config.yaml
num_hidden_layers: 8
vocab_size: 8192
norm_eps: 1e-05
attn_scale: 0.102
bias: "none"
warmup_steps: 0
batch_tokens: [65536, 131072, 196608]
Each number is 128 + 32 x the weight over its row's rms, rounded and kept within 0 to 255. Layers, rows and columns count from 0. Numbers have three digits each. The size before them is the row's rms in percent of the matrix's.

# layer 4 MLP up, 2048x512, rms 0.081, rows 1775-1980, columns 160-191
093:165147137129124147215134091098144105133104126113160126171105122104163062134123129128191129072104
105:104137159147121175101134184155125165128122114130119102143133111149125111149132132101140127131095
098:162104134161136140079107091121154088160046103142070171140089141137119144143121120089114131140119
107:142085140190081115113155147121116095127034155138159171142133104131167082053101095116060171121129
100:103112138136150102129127090099194112072183188191098146150131141129077077158148134137158126143133
116:094114091146106121122090139090174134123115127147131075116156147125128132127071181136141182111110
099:185149170175105088160149179117070109131125109162133106092141099128124123122151177118126097142105
090:124164166219124114136098126105123149197065072101099088184115112102103075137127100115114152125156
102:137113081165165141213093173181100113166125133160134118173109135169142144154093095137084097131165
099:110146098127117094126122134156143082144118124156104136136090062076129134158131110122158124162103
106:107188126139209145228152139090115068193149139191151070132142134176151023188143127089100164105161
097:122136120148150140142076209202117108156158152162146082094130149172107153150173080138067126195116
102:111180143174170076111189075117081159108155173094086163184113121147128158135088165197171154136139
106:144117139227135158112105081074146149137155097133130176074136113119164177135167166166117135105093
100:120167087139110197117142161090081133116163130104048145143140156172152120084084131148102135126094
115:144161128088141056153158142127089126074095090185131097091181090131139120175111217067106094185141
109:119133191106131121169143150107167116098123077172132105107108157140107117118142130171129137123102
091:177139122089149173168065130159116131101097136105163102128143091088152101127101170076171098139098
097:138173146101110153137134097151099101132053083101110148162164131100091140119189146167121073141082
099:139137148119106132129125142171089133121130162086097123135144171145161101131073088112076110109099
092:216136160153113130133153109122064152165136147178168092123152153144119166135108102161128151107175
097:102118151113081112029151081158175141164078153121114175076155145104069131100186160104114160167130
104:096093121119141091154154134114111094112098119185153149145152103127148185077153091141091128166134
117:194139110130098143142146125129170179095129164084118078131193129139093122085089169121196108123131
104:122156072164089167153087151175127152161161097175128102098110154130155096154108156122144133176170
098:137140114132157158109149148105126124117079085174160118171115134090112040090122129112221160109097
106:098092133109123063097175129074150145149165165135068103168126135134147132135108134110155124168154
097:063140115172174109097125150140134128169118162136123183109106122144104147081096128184113108104089
099:142180123141137155103167150132108064127097116164116125127181151066150113134133148166125156169121
114:163124120079066144115179144132155171147120113133097093156166096130108110151205138102131075119130
101:166104086182126096126072112194151183105049069108142113209147092158164097102142138103186117069130
122:125173158121132139082152120130061127095135108131134155106119092142106150170165132145159082087100
110:171147086128143139114118102095115146101141126156100106177152098122151095138147137170131132134145
089:116143123148112132132189139049149144154126131138109139152105143163125128124162084083115192105099
094:122119153179096108113129119148108115158144092069141082125146126182142148165151103111128149225089
076:090084138134118140175101113130125112102157108137110088140137163056101065132171157142096185120109
108:175172149139086101144145100122076084118158158139124122092144132112098129131117166145132143169075
101:112120099159177098125117090114114094120111141175083104205109105163119083161093159106114167134128
106:151094139131079150126140120124166125175118124152126095156090092137142114079151105130176101097091
100:085121040099132120098153150125193130177137123144133146115122104124114125149110087062114142158132
109:123136116126123112167146121159111086104148125133118169178210136160068128110134125118115133091114
104:157113165111102059139084130106134129149117059144127093155128117091085108077141108108116138083103
104:151211159085073111135123116191104073184148093161141135168102058147087075137163159115174179110156
098:113122222093109127145138113121109140114173156107140196134130184113077117130136132105165129135072
114:100108139172041151109112101110111139144122134167106200146156147066129092126104155142161142177125
091:172159130112119098122166108080130089145148167128157136111083127130176170134103108115122106140235
106:128089179151133178145133171186134192119179112145104121145137171176144117130133076145104153107107
105:187144111130146140144131161107162189143161140136145105144114128152138137102094140147133119165138
095:135174077137127129118088098147143098076119149139149156088156202149106133156087157102105168123165
109:118085134142122143162113111128102152096089109164145188148117094144105087110178120147209153111100
083:059123143128129132143140090135121106136133141110112061140130138156154100107104080113170138154089
097:118130067117148123147113185162132120110115087070117139147148132121131127068156112110081127072104
100:113208098144119125155101147152114101073121086136185157149096145103135161163133148124131087170106
112:181133115106104114147151093134177075114110117136173140120157146065154125116071037134136119105132
096:106119145117130103129112115113129101175101134137157135101160177163134122155174113146115164132110
121:112133130108135160120172165168126099136081112040158153142095123121031142174217133151111086094154
103:164109120106102123132110141089169156153200137112077107152119075124135133153106133133147131142126
107:126099098119125194099111126141088176129114169110085093139057157117135127124152173094118149117117
097:146098143076079137115153095144112069171133125140099163136099138085138166091098198153102138117130
106:145112147088122105083190124130125061089075134132157093171126092171105109075107102153126118165177
107:162082130087162096151121131118166111137104134114173183122058128124156111176168123112116105185070
099:125120118117044156217157151104165133136135113094115182121129140144115081066073127133169111121097
094:143118132108177170142115216148090150092126074132107083130117091166143088070123120143119149135168
091:144144143105128133185089129148104117105130109138090121126121146122135119139118075107138124141105
112:120163075129080053131168125184138131083128099123130131205154051092144114156206121128212089143121
099:115098201178192115193163134157217116165116099128155137124082156095145101156144161140108117098151
101:137169132142152100128098112102079122155089072041122153095136095098144102121169134186156112097148
104:061171020146057116084116092123090119176134056092136111108145073117111178164160112124126175148140
092:158153145189134104180161055132081119139145142140141186112150078164163141167114209134181151110145
095:132163094150183083190124168130165156153119138094114147070152143112115161118103097129120150111101
093:122108151143109115077100087153108132170119094090177093142135075131081112135111209097143114124177
100:186149104134155069145155144115155109219115138149140104126130172138132125114202112130145056121111
105:104198135132138141077113119173146131121100154127165062147159139157152141149160100168129093134177
104:098112129163172103151105134073109140142121148133156128116129169145141044141156093105111103113097
095:111147178162117197125122202145131155255106126124083133080142192157135160141062075148075099114149
087:094101101121114114096162145109111094131142095129114138094098117121141140081114141160130096179119
105:134146134128101101103127137078102114199127134164138084107098139085142130123168097133121143104146
100:122125156151094141130094105101205097102132141084118155132097115126112082120158143181111125068058
090:127125124104160104096145114122113084144121095115149066126121142123136169110144156120133115064131
099:128158106180143108057120129128081148108148068081126089142060178140090160155057103102168131126059
103:119061145144087168166152117182133110109117094116127149076131091126116146082105144124126164179163
096:103081087155151127121148098087126172202146149053082165107097167102154091136109102060118183122090
098:119120124110144093116084110169136150080166163138088144154145149123121145135124135145125107130093
095:168088176078126145153161166121102096126139126145149062127112132095123057126133138173148114147103
102:081119068087109177091115083126133069105124149125105177094176152091045160141139168077113109127132
102:180139126086147154166099123180154102151157121067146147165130163144160066141143090133207163107074
094:176191159140150094122162089110123103148151097100103148091103132122156105113128139182163182173130
111:091083131065110158166144111117203086147128135159074168146139086109108077102129139199148181122092
104:124154102153121146105114116110150096144169104121113132100123147114024111154113115177152163148129
102:129106149086138141182102112087160171157120143142102133204135130124171136108047129131101132153177
103:144143138136113143130149119109187121180110165097136187114065167090141094135146138147107102130142
096:137110156153111137111178079164143119135160128081117150110150114117112106141146115149123110087093
107:119134115161160156113171092153120127134081085117148151182142107095201157128128120080072147118138
110:149123114165109154149147136082125153085110068157150145100070183204118081120133139151127070135091
096:103113084069070164152118107150202137095120099156133171061108054080143125180065103126101162166127
082:172107150143081136062094157131144135095097089102106127165131058195155110173119158142106137129187
104:153138023104156174135117134160087102170075125114078142122116081126115127181118133160122065143101
100:122105156187150105096169130090138114129169116129144190090180168169159108156161117151156182107151
089:118073149134062192057091119163153110152112131173168154173124186086101143125163141114095122083133
106:165148125122079101078186143123083156127141142192131175192142087197136143138062134171142153115103
107:170128078201099095149100109160135089153132036129134120187098076109148082160157111164104170103149
101:142076134098140107143118168151117183183133130093078077066123123151162165097137113143139138058163
101:154071113119146059113148116100189121178137119107158115187107136129129121108140127118121115158167
104:137187110133176159146126138129158082090110119182133150127143108127135146173113096152153145116167
099:152141074150127166170149093116168139176105171107129145104102124175108145113118087102173137108093
094:178156147106187065111144122059104142184149137185112143161110129128163183137147154113140128096104
102:078159123134131057029122131132091088104080124139113213091154140089125160100129155095112153155115
091:067166111133147093111125157084120099158145187152159111096149143109128105113138107187157109126157
095:131133138139118128166189144080147168148156108107088092161159171146149140133149148132115166071142
117:167143140105082082160107140120152143092146168129117122159130073125174146169121125124135119095125
106:188123089150109173210089087110116144184115055092164098090173108106114146139147114098110114083170
097:118081125132183062150115140136083182155112061129071156179138153093138088145128138131141162069051
108:140168127075123103128093123116131104102090107081110091171086119075110115127127163133208087075104
084:096084144122127125135125167110134074131143081121096150154121150152178178163146204122123086110156
099:195124094132127162164042120125115158146147145124150153099084063079160116119135164083109149120157
092:197177125136154132093135078149122080159174037096170130108140144120092118161177143110132158145134
116:150132106150088151071150100117148144113102155113118145154111126097102176159112131092097126117104
112:099124120131125146127126172162133130108154118117103141112077103179125108143135133114137106077120
097:172099169085152150101117121115162173149128131185089194125193134110119097140141096115127128175108
099:159131092093125114165116192090154104122117124173141098130147102172110112155181163111214114075064
090:127128136146086132136103110088099104110131091176163146133125139126137052123094128128130137077192
107:138160203176131125160124138113159135101088181116142134151133076165148111131166088176072096140174
100:114085186193129147098068166138143161114154073097155144136161112087129079184117155157119139146100
105:172120091140132119171149151063127218129124129098096182136152144092154138133150129190154079133132
094:183094175137136070108114104187119057127089135113140154097132113149154131147127056180132177103164
101:159154169141160187187159251124166098109123152130137149149112116105140064150153089170132094143176
099:120133068109141031139193175140054130221084158122081156082194104053209095127114099179066119135142
106:086161139098136145140196083187198127110160167090143141121108092165104157107147096107061119137110
109:117109114107142154110141117098110103087122173160154124126090149105079124085152176089168103103184
072:067127121110099140113135137152136135056117103109105117116167145154111089161174112118175145124121
089:104132142112124132113070119098129111196085118135132100088096132138126055103120200095106111160097
116:138121140120131077080097144117069101125113178133122148163050070139124177080112117101122144154213
095:187134121132176087122124160144111139140139158091179123189130112033149080134081153164150074154186
109:151153091104079162089146169120093141122136078140152156128155155183122055121164157125145097125154
093:050188157107140042128070167196160162157177116151100206103145120113098147130126038126136149146125
097:088156130136124105121084109094130146124096071106110168091107118071171140098115123168100128111107
095:132157139118112056075068096123125126083117165134144141118131135110166143126097140150111138122099
106:139115165110184122118125078087170100093130105181226169121134066104126053093044095148122118137082
096:146144136096097089156168151109140115102133138169166092125183089164173115108160113076110111102155
097:117131069112139169104117118137162201148153109127093102132105120142088055098134146127161064151080
095:127183098121064114132156125189065052183094157106132147110148158032071169135131094115133140162128
090:157144113096117122161133119103108132190154143114111124159128087118147105124082135099091104138129
107:078100151132056137083164073094164153145172152141107142085082061072115140132121136093111083125112
095:093108150137097149113112110095075121101123175128108138138067153167116118146135159101087131117147
099:132140183116152135064149155183149072084120097118148131179103143135108138120118098199122102115130
098:135102130122130164104135093149181123131118141114156162164088146170032130110162127143129096149124
098:195142101106054134074155083148179124106121093119054140184098184157140098125148126122065113138167
104:165138095143132099086155133176090133115127099136127125152098068137146130107164152119128087084120
097:141123123181142154142110082141133156169126042106064118177139157156143056089138133137165110116068
107:153162146169121142128127110161158073142057187130087148162073113091037119134089145110113152114210
090:143139129113108176116170067088163116158130146120141174136121133189158147150169106093132061093099
092:134140125166116131160121150100140132098069195112166154184106163142173121123110143085091106113138
116:164157088137134116199084157125096142109126111177146132120170160150113156125153136121120086085109
109:116086058063189082116128160107132101084077128113117150111152159119096130085164159100135159160118
105:176162101121114128152196119109092107110159065146111097122126160185074162125145129145094064113108
107:182217139145094162148150171165171096184169105114156144115138143133177118125135130107177118102114
091:138147078118055111132167123090137162088168163136129171121178128111195117122111144163082114111180
118:146166145121136133161130147146152116059104163096129105132117169101109152098149104096103197124100
090:136135091121126111136140115132107158128153109109112082143136131135162110108098105121164075091134
107:084124152164105121103083131106164151118138064152032146133167080086065132097103137118152084152146
095:075089141177136196180175100111138120187184178139168090103174109182105130120087093089104202166121
107:055112130104091183126145083133114122171122115101083071117160137128050148132123108110110096149107
103:096136123104116143092134112211133123132151136130116125230143134113089118141185140142098132073048
107:136129085115106105149110137171072117182108130126131105046128129085136186109106101144163161132119
103:133164101127112060113094135131175081112089150103140107132178171093073106110132120160140185127156
113:130115125053188121181162141172143152132177192180167127091158053151114154174179135102108083121147
109:123138134135172090120092100137171127114071157098121091148145122161101163089156174115105143118097
108:184140148099179105087172140147109114073114132133121166063121146123075096181162161143118123109121
111:133140143114091092123145078145139134159166155112108135124132085155158114103119126084118108172109
105:095102134177142126114125094135157197086095193154140159121150152158073127121121107138141087126113
103:165090185148025119166118170111150185130122124125105114151211120160133105141119141094138112161124
090:130136141120158067138164141086161095136106088079169148174192157128144113096079131189171119150158
091:204128105154111118152115091121176144121073145208171164122121118089155103161093092157099133140158
111:124089125102114087142122130167180111145133134125076139049131106137158117111196198101176101153149
112:074135134197079093139160095096182112089139110121111177066082131127105106060145142067103116112123
105:127191129151098137120055075163174119103184091144161162128086146098169078117131177112102166181098
103:128115104150155145184091174070102113115171114080128143119113102095164152129120115119138119142137
094:217087109118158189115114155097116145216147162113145103161147156107062134093107106153138116245104
099:183163118168175129120140089092101084125131157169085121101141138125129159120167142141184165115116
093:129105100086106118093138098096084177079139123132075118105148108137127111154156139114077149152108
105:139116166204145164063158124129155121174129145125082140126122072177143174149076157174143160084153
113:165170114064086130145129147128130143159105074079099156120137150109144126145125142120127179134133
105:117112145104170203110124133111111143121102102168140081180105103119140143144086234120170077093136
107:185129057151073091091162132149168115141073144158118113195116130112157107136149126102106130163084
085:190210174135191080143119140151134104162131126111139123100126088161084140117069129147185168087104
106:144187121127117098103164234145067159126158063138166159087176114134128123141174105111106145123195
108:143103121122135141132103127174114119105173159120101159077116122127103167115166139131118123124058
104:111145088072165091159138077097122160116063110148139115178202100137098132134152161130120131150153
112:124109084124117063130100129097129124105127168125112154097090211167142172139118107113150113055035
101:172085163109145089161117060130123152141120113141138237092109120120141169098120171133147119161160
109:106154191110128136120198142191086174168158104174122181151143103112135121103118142117097094126138
095:085131158149085160131127142113116168126146118108169184128121122148141110154150122181097141179210
108:144140114253076148123130157117133091152145125138128102117085090128112161119122140143127112100171
114:123124130102159173140146137116164120109107107150149133148148136150170077092137152126087159169124
089:108125098129073180098182175146092141165098116143117086123113138173090155123118151105158111095105
090:148094120132121101137222156172167171122103142099149145117118115176110090135094098177120164107131
098:085179142126103167184139153117129175184087150195105117141098138107092181133122120123132154169082
091:198117073156117102173115186201145207123053087120169083148089159112164101113121078094103183117114
085:075164148144088035084116099130168118104061162181121139122128130162132130147131112100125168112163
090:126126122168104147178111139126133165106134143170086096142140153115166134139155085137156133132144
098:122158167087077155129112108128120121150109163118112163101177148110090136104111093111092159130127
108:088119139117134140103155143154191127128090119114116107166188087133104120110149124066081101141099
099:168112103105113153126141150122134142078116087100177106147117132047166135140116087163122169134106
104:126122122121117097154135108146134148186071120092151151134108186139096121116151130220156098088106
087:158114124150148156159167227112112153105150091113112133145118133057135135136129144141148116111054
098:122126120108151117130172110117141119093141140104134147093126108127176112116139121142179163143109
# layer 4 MLP down (transposed), 2048x512, rms 0.08, rows 1775-1979, columns 160-191
094:085135141173146146135114149164087143115118139132150108149094133140125137141107119118130094134134
105:079089147097109122103141085143165109117166122099101081093134122092143103143140191132143086103129
090:175065125160116145085152141098101107147065146069126171125098113121163162153096127102101121162042
103:096174145097151085122082102074187128129071196121133079112119106076174116110145193130152142127096
088:114054134106135129152139177119142132165151102093156164133133119160130158124123099166109128109108
111:155064131138137100152122096153185173139093101142136166140102023142150133150107132140155141155109
096:102111148165099205160160177114146134181175137174132154136101075144144159094094131125128123119108
086:121123140149149108191149156143113137116120178145191115131114112139106105098101072164130161178128
087:159069083131130111183158169115179129162123219163153113100083125117099120150094086100113110161165
105:147152115163079102089099133104097153177115167099146122109164121136141075153132134122110138166130
092:074142099157129104087167138119121148123097115185151094159124135230207096180124133106114164110085
094:103129135118141107149133106145094131155130118153166146194110128168135080133117184167104129133132
103:107143176150127109123145148195175120104107123124136111143118180151107132125085147171120080154173
109:109135123127168146144123195152136143151177179128070097116143222129127135078090160192150050120137
102:086123104133144158121122148158167125134066191088187125105108098199134135159134147145114104083149
100:125122119171097080099097150136131158102116086134119127144155142151095086167138080071072116123142
110:141149093198135163103161156085102107117149121095162164110150158139113156079151182160141148150163
085:141155160136188111090109165091126095115148093139126106116103127147107166142121071103112126132126
089:080043156119177167140093158146103130071196175164111154066120095124166139117126105165085156144113
101:138159107212105109122123150074115082157121133075165083144096126087134158134164087147121116122137
092:121132116185141103100176137143088136181156145084121132132100128117123170093068083128120141167135
087:176136143155111102076172131148147115170128123103105097058180090126162106180131131164174155125171
102:125145111117169099103125079156151092147136132128142124109070109155092148109162103153176140150162
111:137101153143081208101143122097154134149128142069130126143145084157144146120112132102111154141132
109:122143138098146174116111114139130105067179148088123120133103055119139126182095065150127115092165
104:125141146117105136084117102092121152189133115074072146146117145107155133137165078123146128152075
111:068064180080166155138115147075147163112141120120128092073181133134104144162194129135127068147131
099:112141134114134073177169147168084125149206126092129142127094198136111112112146147110125135095120
105:047128136142113145123103108097120115091122179094138164124105052078108124107133190144112102113180
104:156139115196163199115165151137087140154149156090102084178103163088148212060129144164192116098110
107:131181107138176157088135090173128128059121111143143168111137142111157129185155076147091166108181
111:083150153147115080129143214148096189136106143124138135109095107153117117140095104097151140159161
111:145147085142174130158133147092185064136113087177152097114174106139141177136063145138110072127079
085:172127188144111181081095134097167127138123153146115177125137126126124179139104164117111095118134
102:161134108134130082109179134115127101075087165144150102138116203134080128142111084106206111174145
073:147118117123161123093124141151127137133131097073145152112156097147041145130128096146148149139112
102:140148099119112081150181108104208126136142080117097122139164104108112147140201148128056128144150
100:144099115133147119161068103075150151096114123164103122127141206160167114107049114130176141123107
107:077111071079048174138124114198098127135167121150133109171112115100093109168139132135131123053046
106:156110124108090053105105127146150117087188093140045143184126224119110088106106104131131170108144
109:149131158113128173115043111118156119123085143144109058116152101173103112139140138146089111169042
104:113167129163134094113157092151138139131078142155068103100133125168086124157115130110121117111143
113:132092122088098104132098098136095135144159125043164154111122110139172172127150117177157099094158
084:142173099124110107042122156096139109122142102153173181118112136121152106140103127146103119151154
114:167164142173156107110089124137200081134106131109172149147108109123146168077165128150154095121094
099:187094167098173083128154123142112110159134120149082135133121190057102138145131180178135087188151
105:077112095097120138121137099143097099178186144088168123138090124133115134073141153171161135136117
105:113163104127165111187058142141136126147111125197107078072152149126088114104078157183076132105172
099:136117121137134098135099091101164153090105099199135212137128110140117119130141147046096099105184
108:102104183131083120137134128184108138097121083135090101172134134097059160084162071136156122124142
089:073161110098174171139108106118127134170179131136101102125135163128113148109142160110145099157126
105:147110103137118091130135132138167133166121109095145069161146146123120130107123134136094169094128
100:099125153143121132143075111104144141064129162143115109110143113147187131157101124096117137140036
109:181138159097176104096193142117128095163166179062087085151145198108108130081109156110176124143100
091:104140116128105113112156114116105091115148167122152122099177147158224119108134071069206152104070
114:191099093174116154105170087159150084149148091135103157170115102093119122140118115153155076117127
103:130082163154083178034099112126188109134060131126158119092114106175149156122134095174105166122101
105:080109102178164184176110060155181116126157109163150101093097041166154133136159104128087136100156
100:137126149115138081100118141110056109105073189129151168100070118143103080118168167172095122139109
105:150153127116066133147157148090096140146092069115090121139093079145179108104132191123164097096142
106:147100174165128084102147126118183110134143126111063129074134110115156167123168136106151073084158
102:144045113106157153189104141164125113094109119154156173174130149157106187086100187117125134142113
102:088155119108146144117025136135093116121097079129093089101142106171126129128098142126148156134167
099:116141108147175152153166156124151120163135099077171129124116181152096128146157110091093079143175
109:173117158144119093122116152101104090101145199105161197128129170103143134166154106115163104083116
091:069129213185151176118074106129156103133070115093134142131149196118104104104114125144079183104076
103:170187072142152176163127166179159112086131090142129111094154157090133116097128159163147095119097
112:094174132186143120140141109107113145137137143133045098108169120126064093108083087154114141150087
099:106141164143124111173065120154076148101136163106132132070109121088129053086080102135062119159110
097:143065151162093114192110114116083162116165151129173129169115171154142128109125117172159128165196
095:165121181109060143164086126164131113164150092150101080146144096098126136126122142098123080088082
097:169133140138119091112149134127184086125145165162146135092153122143134102075179178123118063098157
108:121147180172102146134206149109145125117173102119119138107121133141141210165165167146159026144187
100:124115124104107111082146170124108114153082119103144126054118117132115102083144145125121117137153
098:136154095117120128114130140132111164111097104104181138184128142104147161101080122130120108113150
081:067091106107113162146105118176128131088100157119176089133133090087096191129185124163086113187059
091:103134134149165097099163085080142123207166189149194141193053119134108139116146138090104127127073
103:092150123092157141064113132171113143111102121107096063121129158167118120162125139121100087070128
090:119121181157171114134109187158135167150142147114089133144109135173083137149116148134150169141114
102:101058138138068124143162127129108108203120130122218205100097085174116145168084093091168124082109
102:156170096137193076170121100113082163101106155076156124151160074150119139107116128122123081108146
099:110127150071162150142114106066124100121205125172063128145103085119122101172108155095143134159120
096:111081132120147102134104167152116127175117119107169125123092128116155096136175127119171113139173
099:114161135103101147135055128116168105134162153053102158138071152221144128104060117173144144134146
107:100191141110085139110152129119197160197096133136109116118145073081053141179131107167109102151156
102:184109115087159136102053188120145149111116149099126122176129169157164142141179110116121134124088
093:102146126069096111183147154065179136144125110121143170108154142079104104135134139129078136106107
100:114096128110142149137072126110146072129119122101140145151098160072125111103167136159093099117094
105:122101099135104111134207072200079164130133114097112070063154105160177165129170149131123098072125
098:157101139144120142129147131033133094122149113093103130138142162142135063091136074097143121057129
102:148209173099105124115112188137083138123169126120127148078048149106202130152112104144144152148104
102:100117184157075126133073110117128135075189120123216093103119098108158101167102143065142145128107
106:182084115163115174089099136075111156110147152129134113081239084117179160061117184130129158115086
109:172060166104120135076131087138124119115151149080119144129117100130105170117139154133190167109159
090:148086114121154124112110094146161089086134138139133129133153145140078081097096076111074113119095
081:121119121116115128145094173099132106134126150060140096145111098103107151137135050143141105171107
110:168080108093084232160136128116144123151139175110147114145131107172107147107169131174132129099151
101:174137138083083112083096149118153130145132086149138212106131156113135117121141122175118146146130
092:130135109174106149141128116140134155158134100093121111075168109158159165094152102122180088074143
113:199120139158134122107180121164142060130133075079086122165116148091108174125151163159159188080082
107:108129175059177109147074170170144145180153140102096216157104105184064114108185030177121175148082
099:175105119084124141101130170125162110154156121127078149140135219127090109120092195142165157199215
107:120089162135126113107112154169138128165157096114140093153087096107147113052143119158181125110119
105:118168116086131174155128123135142135171148168157136175084112117162089105109178147136093128153104
096:075118067187114136151179168163157090126079126031091165124127140185147177188143177158117137159167
090:112153148151055142119074128134098104148123082137130102122122150126181173144139176125162115102091
080:202171126145164135091074089110091106161158142108114157091122142117130137188056056130116183150168
093:115100102069159123039074107138161215160095135108127116130107202113155089071112095120144131080152
094:141093142130088129125104143089106098165197163068169107123090192122144157122157129070091195104171
108:148129183060104142138095161107145117162136098170080139112083143096173115144114146097111086106151
104:095106178066160124070102131090153134150089122144189124146084173141133104135127139127149140130073
102:081147077095125104070078116089079121181145073162123147141107177108162137142164173099150099092136
108:167170097102108134076176095124112088137179192126064133125121128185102128158120115141158130142165
091:182142147093175132109139104109109155105158164137154134113119083168145085115080089169148161159141
104:173136114143093124087152168115144054126150155136118152123180143138132181139080113166120185142067
091:145153145084111154140160193099090138119129167106140134126120095130117117118091076172117151090126
111:172142223174138098151117196128184131092167148112123133174137125138172129184099118167150088152110
111:167103158122146138097073233121157077136122146155114132193113158099092115105089158176130106071168
099:100108184142119117122157104118145087100116139119124098172162180082114087103138128111103142146120
104:105169109162076111078132105091105087115156202090111113110124134119162105148128181074132097107103
084:094131136153180166138128123193132143150124114050119117155131101095106184135131157137177136157107
105:177118071144170196128146157049112097122147144175183138169083198105176151078121174111105116097177
100:092115082089145085099104102112107104118105182063113093133118067166121108128103130100123132157145
113:092129155083163094053122126107171151105047160113121107118138135129177090131099139145100081135121
099:136154121103112074151165116153178115132117112098168105123133186103119104124121126164092056088069
103:118166112031115117129127181102106090115157118149095163149113072189107096128129098137150077113155
099:212146138230151113157118169140120145117156099165083140108090135141127147170119193144130124142107
100:148076133112165129079146144124141125148135132127188156223127152139128169152041170198140070145109
111:093149195140124174150132123175121114119160106150171129157141155087160131117152112153120157132091
073:191110174160112115135127061088176137162150146173181141153111111118127143118071075162095135117118
091:161181105117108098136174151152150088096149147113111147145185092064095171152142085179142115105125
108:150133134098131144131168110218118134165152145134148184153152108101169118111120134143140123168115
096:128131166104088065120103124116142116090081146074086103126118167078098178125121127146121146186092
113:126149116118139134155122150154125078058111110106152172091119107174103161117169128082127119084141
093:157103176108093158148111171168137080116121123115101200155154184125159082133128102153129148092083
102:069138147121128176165086170148119098109148133087075114112128122163062127103098130196127136125099
090:184149115123199074111154148151152140078094093127076149190137134119117098153088063118100104144134
101:101165119122138141160184155095108097134102105162138113070153170146176116148160100159146147092132
097:187152113163070122110103110126124168084184115198078173122146176129164098132119080135110113137139
106:090153101105128088069151140101097126109148082081129165114127095122112138181145139095077078143125
097:111115094090123143158110163136089145143127128122130101170129078149100139127143191101113149119093
092:147075148148118130088108196153171094095144126097125074152157105115127195099152126076111184152144
105:109133148137167146124123102154121131089120128090142125167186076117135119098131101089201099140180
091:136150096198103061154160102173138091151129063152146150082107140118141112146150150161151125120111
103:072147146221146148173100138059138116080139146160168144168180154150108159101098120090160137128116
090:012154129178160091217130172105204124150130139150135164170127127111063144109136147140107106144085
104:092130126113099139189076087092146100066092073134181085137156108090078144107155069089137085127126
105:137140139126113134153073083235088129103129097136152079132140061139154123107164112124168090087168
087:133158138086118142132113112159104122172090069097110094135148167101111124099116100128097157123097
110:083116101157122195124085108100116140121155069120123171159130103136121088207116155159138195145128
095:141072152132156099151098148112115148116138090068097120130128115147100116142115112141074136096156
099:087105121088113107134122189141144156092129137167135110159119164122138091215109176161121035138113
104:104140106116167097117144077117108151159082116161113106190133120196123116128157153121151125082155
105:100117132178106081106114119108102127120139116115092139147113124135050121185112152139121187143130
107:143139133116152167122191143085174121192134174108122150112077133146113169124092138108174116120140
104:107173194113090159217125166134131120188144130114142156164127142134153140146061124078116125177131
104:146110108107128123114111127151120179127121115084153148135153173106178110099069100150161134144132
114:123165120101125114130114081151111122166189077098137142121140097110109068138117145076138096078114
089:119123101175068123186118165089089153131089129098154105120147151071098118128210128127101156117071
108:091123121118129136102105162097128105086134100071141130102122134131087134162139090170131139164142
098:149127134160127148164166124150120129166145214216075126148110090172117070134111177133115207158133
107:169137162125129143104110129114133121130040124089151107165112166129173138122164152111176145103147
101:150104151148135162110083154169120130145131144137071085164093163173165068098091080101099104153143
098:126114117137156108152092157113128146148134157105082076068147123114118125166151103062148120120108
093:142173135139163135145062095097089141133135132218107172068084141150155087058105179121158168081135
106:105104148132125153097119231128098148110096137142117101108140159123116150130091152116132179173126
103:090096145201142123144188176152127215172115188113119126198137097151097150112131112084087153065142
097:164123135177149109102096151125159127127129112168076136109229108073125125191136118099082121170146
104:064117173116115098098126090164119075154102137161079136155136169134161172156115134186143159099154
110:115176178100167102141064149134176189164122144101150167124072120121139119102131183137180138063053
102:115153128151204073114086154129187112102091106124093131129132119207115117155016103115143068140116
099:090114081121109164056092090150135133124192168099122167104182151122132100131090132103139121135135
094:081115142106088110151184150166130099142143132152103112128103125118087122097109106135047071112139
111:082116118143151113114092127173085112149166093146094149098126104163187092140143146155142128092094
108:133172105137126117104112170089123150101140151129119139092095071162176131138154158122088132117136
104:159147102112151109166143106104175114127095105154099128097097163128115093121145111057121097124122
104:134170123124088117059117156151107123152105165130190088176132161114143130061118120102161144152077
097:132126147171131125101073127101161118103147137180120127122145178108191172167041117130145076086082
103:117134128063108059110155108101126147151080110128046081146197141108135076124086120153189107113105
093:154102197070089085104086103164097117116093131090149121147122122161179090132130110088097064062096
109:145118098148135090132207209093112161150116162141136108114097104107115136169166115063168134121117
108:156163142089173126124118189137144175160105128105076145124132179171161106136168119143129185148095
103:137181160128131120079139117168123116085172137188062140155111157141107062138157111083100141096137
110:159069088122172116133203099109112150145137097129192119155156082208065063148169082179132141142116
092:156149167109127139109115116141166063161087109161099092083144142132091106136133151145131129164126
095:124173133147148121107104187071089093139115128072099122067132097100099160147075105129099092134131
110:194121125088119161106080076113088084105116162051147162093150110157152167069122179137187158156098
106:121124170047144127150116158078115071091142101161083157114144129133152104116143141122103124157110
112:167148128079167154090075137203124117085123116138100119128134115155148077178122134174137151203125
108:141156130042160138093122118103098086100076156171138164085056000141124118157098156076087077071186
111:129095127107115157181108151136137122149132038189126113144133096143085134139127135148095132085140
094:204113146123137140069130090109102075101084065094152121162107126104135085120110167116132150119094
109:104093165137063103145086109158086168091133115095143156158146117115136132132167110158127110122184
113:126176072138095123173131149085150085168176113166133118132120152144102157131138091134085158142109
090:175139130148132053125179169234097126157160111110182145116151170153155119110126163134124121128154
089:159119151099110150189043117134185093126147091177134117144143071114191140118141110118129072169140
082:082154170084116138115138130148107127170119082141094133113099158079078137151102144080084190146155
095:138135122126182117171122158089098095147141070152126125131154107110122151112121093117142123167133
076:128103085172165175161093133158124118114148141118143105153083121109140157140135175181162134161092
092:094145105122139129082122074105099057150144198134174099187172148148150158089091097157207154125160
098:217104121131160121063135157102110140087121098123095065113114121095166118189129100233128149124178
106:107091095167191125126146210096061114127201182141092157096142160080092121139139124177087172111192
093:123096161118195131170146134157179104132119190140153100166119132198108113068162121114082172133134
104:109095149107122129107137136115103145087193118073100073173149124123140110103093063107103146148101
088:135117134160153088099122183118125146163140150201093113204126117082126151079253165150173075088135